python train.py --n_layer=12 --vocab_size=2048 --activation="geglu" --norm="rmsnorm" --norm_eps=1e-05 --positions="rope" --rope_base=10000.0 --attn_scale=0.177 --tie_embeddings=true --parallel_block=false --lr_mult_down=1.5 --grad_clip=1.0 --final_lr_fraction=0.02 --seq_len=256
Each number is 128 + 32 x the weight over its row's rms, rounded and kept within 0 to 255. Layers, rows and columns count from 0. Numbers have three digits each. The size before them is the row's rms in percent of the matrix's.

# layer 7 MLP down, 128x320, rms 0.0758, rows 0-127, columns 192-223
096:199215102094129140136130146154116103055152119095087195083124109145104114115108117109132047166162
088:151090170136068144148137118150128108067127100102102171166129182109149121117128129123131135143102
097:143104108151169156163103157151150128158136125164114136093132121106112142090125176057167160072164
104:166176107122104209111135131129115101126164087102130087108136071164086086123160111144105186133076
095:168145192110171136134117080131092106172143083113183114129165185103173121151142087183168131196166
096:255106135183116148112114105156163120109099153119180131117157141091193099060150128144144106149166
100:098136166162163183141141116132146182118153180161177124132117124176153126123133150118140144104140
095:142119104137144104171154101132183098155140122131129160110144108133124103130062111126142103128134
104:090105106112117124111144086191125167072157153107107080121083118123117157091141114148186131150130
089:099128051150139138114080151076069116126117136199192173061094098149079181132124127101117110152148
095:120132075099122162143141109180133175088171171116084118118091126172130095095094110166101120106117
103:167137066122108128161179100160084164137130128069179168106097103109121131106073167135084123125092
092:128094135142086138120179099123121139116110123079122061113151121075113144089211111111123155178141
101:165158108118108136162119163141134161093116098123133118108109103097149091131094050159074068059087
099:120120149097187147152098181144083119085061148145159115119211086139138117143125201151134043217134
101:101123149125191133135155153108105170131108085118134164127122133089066088118133131115097123139126
108:125165144143080098109096105070059166134132145166120133083106091070152125149173163120154125187196
098:170181145142132124122141123127081186189188146113132129125170141139140085132136113125111105147193
098:161104087064133114110156146145084142141142125143066078117117084133141059114152087126121105169122
104:109136120112201218118167172079094140129102147184146048167125149130077099110165127124120194142098
109:059185059103114113146135120115149149116170140140103097160117167150117093150065100118151153088128
094:190119169120110117081067139122129118113107123145164127094146115167160121119176042105177209108139
099:142155115130066118113155063188105186202117131227140175106162090108093078089125128106081129099102
103:163130126188112152109172145116140155108132121175160148106167156131100096129179138167182096128157
106:085086169102180125111141119075135105148136115089118107167136134148120141129109103077138122156067
097:147081161133144109161147137167088159109111113147113133141093151165128150072133104112128129107089
098:128152120148109166119113126130111089195124146150180151187131149053156131098114212165098170127152
098:167120133154090106133175075160072148068133095075106132128152154084163136087146153137204145116098
117:147189149123173119157106159136121182150075126103139120078151070102151090126096117174104162133143
093:155102111139140139100148205068148164138135092219081120107077126061102143123099157107132189152146
099:118155101130100122067115115167126075126183114152146195170125110146195143174186081144091112131155
097:123100105107172173217153102154191121168051140121147099186139146130128215185107164144134043128092
092:159087148103122123112123098101097044139104162118066114149151106142155139132157093118130159134133
097:116124118085079168178128172133117145071131131134141113059095120087125148150105132141103170133120
098:068088158047133143109121060067150104090067112143174137199187140154107145081126191136079122208092
099:135147067139131118150119137150151108150109100131089143093138132115071094125142125137110174235153
099:075111151191186076100137114190162105105089143120087142132109200086172116145132130175103114129101
106:105166128080132139112189096159132141146137061149109145153107089027066120104126142106128111157094
099:067115151138145175119070137123108104142092166137177144108184063099115134096100146146111142177139
106:115085118086119158123157152091191150136138205097154087088088180098135152130154164063137058088127
096:076147145171172167200163133133142114126107166162111162156145189142182119163106125158149059114135
105:169131167120144194194134116129154179172101182106151161111170183129085143124141143088108147111094
101:136114120141151099131120168082088143103126160173140190166177109095120082086092168170113154089190
101:110154119128140194131101118121152155074116105163113169144118136144130121163104158046200175113153
104:133141136149145127139091143167147159162115121076176130042145146114117124135184137148092187088142
104:134083110158160056126085146151139075173112126174121112112075159164132097144167076066104125136173
096:126134140118129125153153072098131118085086121172152114119183145120115098104200111137171161124104
097:114085154080139186178163111148131124144067146115144115180151129184124135125178129116102075107105
093:036097146049138125076048167136126065095085110190172115156112101150097148147158153060120193145171
099:112133122155157149189086126173085213144149149096128077128079125055097089154095109197140108148154
090:142115121129138077070108081083140113115119120194123109112076126108120160068043141109109128126128
110:098143140096074153151185163199087122187167074166107113086172093115091170138143121133087144110079
102:059130138096124107092075108128132110151140124144096190105135159121111159123153121111099120123200
101:128144119099132118146151115165171111109132105132143096101168119144118113143115097167130118115125
095:122135088143082120124116211119077134091180134059075140100133193094101100111097118134068113105174
105:121147083174162157112127103098087150109122116112122113103110139085185148168102175135128124069126
085:128128087094150105157130134127130161173128135155075091086092101100141119133145154133171178094143
099:115111114129087153172184120066137129092111126083074140096084170124208136117124146194121106157080
106:163104129134132134175086121150125090067090156111159128124114147125107075157165179147121099078150
103:191088150121177119122097157111115157124144116138164130137113105109123138148138109090195120084150
098:132144174207130149125169171085137126118167125098143110119115144142108142125102119170178150134128
101:104125159160119097118104153208133105145110145133059163118103097120117149117076135134113123114115
101:143128156134096137114100112218116167124108153144147201107129142088100116158148146168149087131084
102:136141085158137103096152142130164100171136175144136112073176113142099091157135115141107147116143
097:124178169077114111148098166167117085142185104147127143083121166166143118106155108148107142113144
090:129174070110121153130154199136140103093119176127145162138046131100127133136193116069065140065151
101:143186081078150129098093089175155165232073138051107127143125135155082157168106172091172113150111
103:114153186129134155138139121159125116114118176071111120090149152121145036126135081115053120119085
101:148141108119127104025148132098162140159117136107179105153113096185127152130112128055123143143093
097:090134181143118147161148175112096095087120117111170130088138157161086147106068158145131120141154
106:143113164137122207149137107168112181098143101080076196143163108113132123127086139094099090103144
110:154181180159109122094140119122106111087145145136134146106116176097118103127120150081126150190104
095:130169123180142092130111120125126127100133127184121144079170116162133084096124140105197132088176
099:103124162104127141141124152175096119120063117181089155133135091132151102120177155191090159089048
116:113148061083112097125136162080115123146193053168168155163172133134060095128217171056173110143137
100:167110121086157117158123163088177127103122094152112119113192131160131155152145109099138099111151
098:118098122169094089075094133141113145113103119147183197112113103166126082160145111152085120063120
102:103110161127149042132080068110103077119085088119118103103219126107134104130100125150135111159069
107:146103127122143112109108111148127112154166120121068143099128156155128107127020074084163130136182
094:159144095153095063149126069168142110217112150124155122085179086136166108116102127152096145205135
120:113149151104152119067120178123162088132200199131067167127072123139111105124140142163109131122198
099:122178158186164079129122079141155136113171177118128176121144116104104156083099101068166220173081
096:095165144130115157138102125170208126184130152176117146133158146204124089107138082159120133065115
097:117135136118072083178149136159143202082159123123176098103151084101104043111175204203107140115127
100:117105103152186105167160085139028137166124114081091105091082166150151112101135094101161065122091
094:087152095102077119138103114139102122113130146189092129132074150132128110108134077131115119147152
111:191103133135076143094116133114150081118171166187111101054097097155123114085159130181101116148077
108:122152094141130071091133158143099135090137096169101147105174123146075073105100185155071147140149
093:115182119108154142153179104143121142191113122094083174115199183095162090081124077149166125156149
099:136130124147093170167142212170103163128080147170163110210116089086109105124127156090118086065163
093:130143116111086101130140111122117132119178057067141142174148103136110113119141093155085100139092
109:121125127103144109154135123116186123113096091111172088198096135141120089087165120115152097124098
094:164113068191066118098143148128168180179158089134057142171184136139091069175093067143144117071138
102:131136114087154093155116127123104110133166134142045209117091122197117095142140143076114111141124
098:140074090163101096133122104148144089152139098167150139066098129169103190135100078180111128178070
093:148071135093157119095128114100133199112175074162164195100121160146154107124150150114073133123174
099:125068135157165150165082105106121111123080129147122193128160103229113138109135116072157162082161
102:096126054133129132115062067074147118169110100149174134090102143102122142101089208133100113145089
106:137114111103091139155166116127175163118100119209113133157128106127183113116127152185036097137107
097:097104132161112136138121206136145087101151061120106149158103124114137186165116215069064101122118
105:123140175112150146142146128175132091142152164149116053127119108185125141160101118129139121085112
096:195121186145145119100145114156080104099130078092118142163142186153164112144140149153161147153150
104:180133179127126188110157153080137126140041136098170095132138153212170214159158105149137119126143
100:103166112104136147149161088149134129112061098130107104132138191079110153099125129110090138199105
096:121120138130099120131118095161064093132105128102143141168097137164128155130100157120156106153148
095:161114168119113157178168091142084146165136109137117140140095126108119103100174165174125132116091
100:112147125073132139087136055173153078093087119147121062092160153142105133135146197164131165118120
104:152197059143149136117126134151098157075205098126173113109098171137128183176057127122113146194133
100:121118182114225101119193087122174080123160109116185168136116147151106084144099147172151160127124
101:098135175120110109085091123133145096078074129109173157137100164115129179152150154100127094134139
106:133095151126094147112136068168117091141075155105084102059091133105128089111151114161159116181162
095:128152103115107121100111117160147072159076118093150109136107104185139105121113077142127120139078
103:087098143128162107139167180107138168105124153122189130162089175127065139158111169105145112090167
094:147132028104161085111187120111106126146136076152081095156131122147114104151150081144123103075134
099:151113125143143119131120091125164128157146090142123155160116128148107143131198109184120161095194
105:157060136181149134102175171055122095061109102091075146114131069121139145085056175127131112146089
103:164119147149150124191103122161157104138092169130160154106111135128153068079185137124133132146105
099:106180167155110055158084179117132160127155080167122075144147131168112114143088117089132168127167
100:139108159148178117149071113102147154127088195148146197138104111166117183129113144156125120071105
100:136116106135112105117100155126172095148114168128140186118117086211127110103154097132147178110165
096:106115131175175157119107201125130118130089146114117166152159135077148174112137145129112176163098
100:102138137120216115142135165127102104143130174170124076122080137158124134160152088127137081180184
093:141085116153133148041157155146173185153119107163171143148173139129166082146105074122125111100082
104:179133156131074156120164175069241083126139159109086107144146147218121136120125155120101082137132
092:132117098094095122067159136180129185131064106118108118171124109127151123128085115100150146152094
096:138162099113126172172103078164124138125100101127097161133182091172115132144173164152180091165133
097:114086140186123080162119125087111146112092097161087127135180141075150145080130110115143153152106
105:150137086082163123101101105056138145164088086153146125130164132109127150114161173109128121171167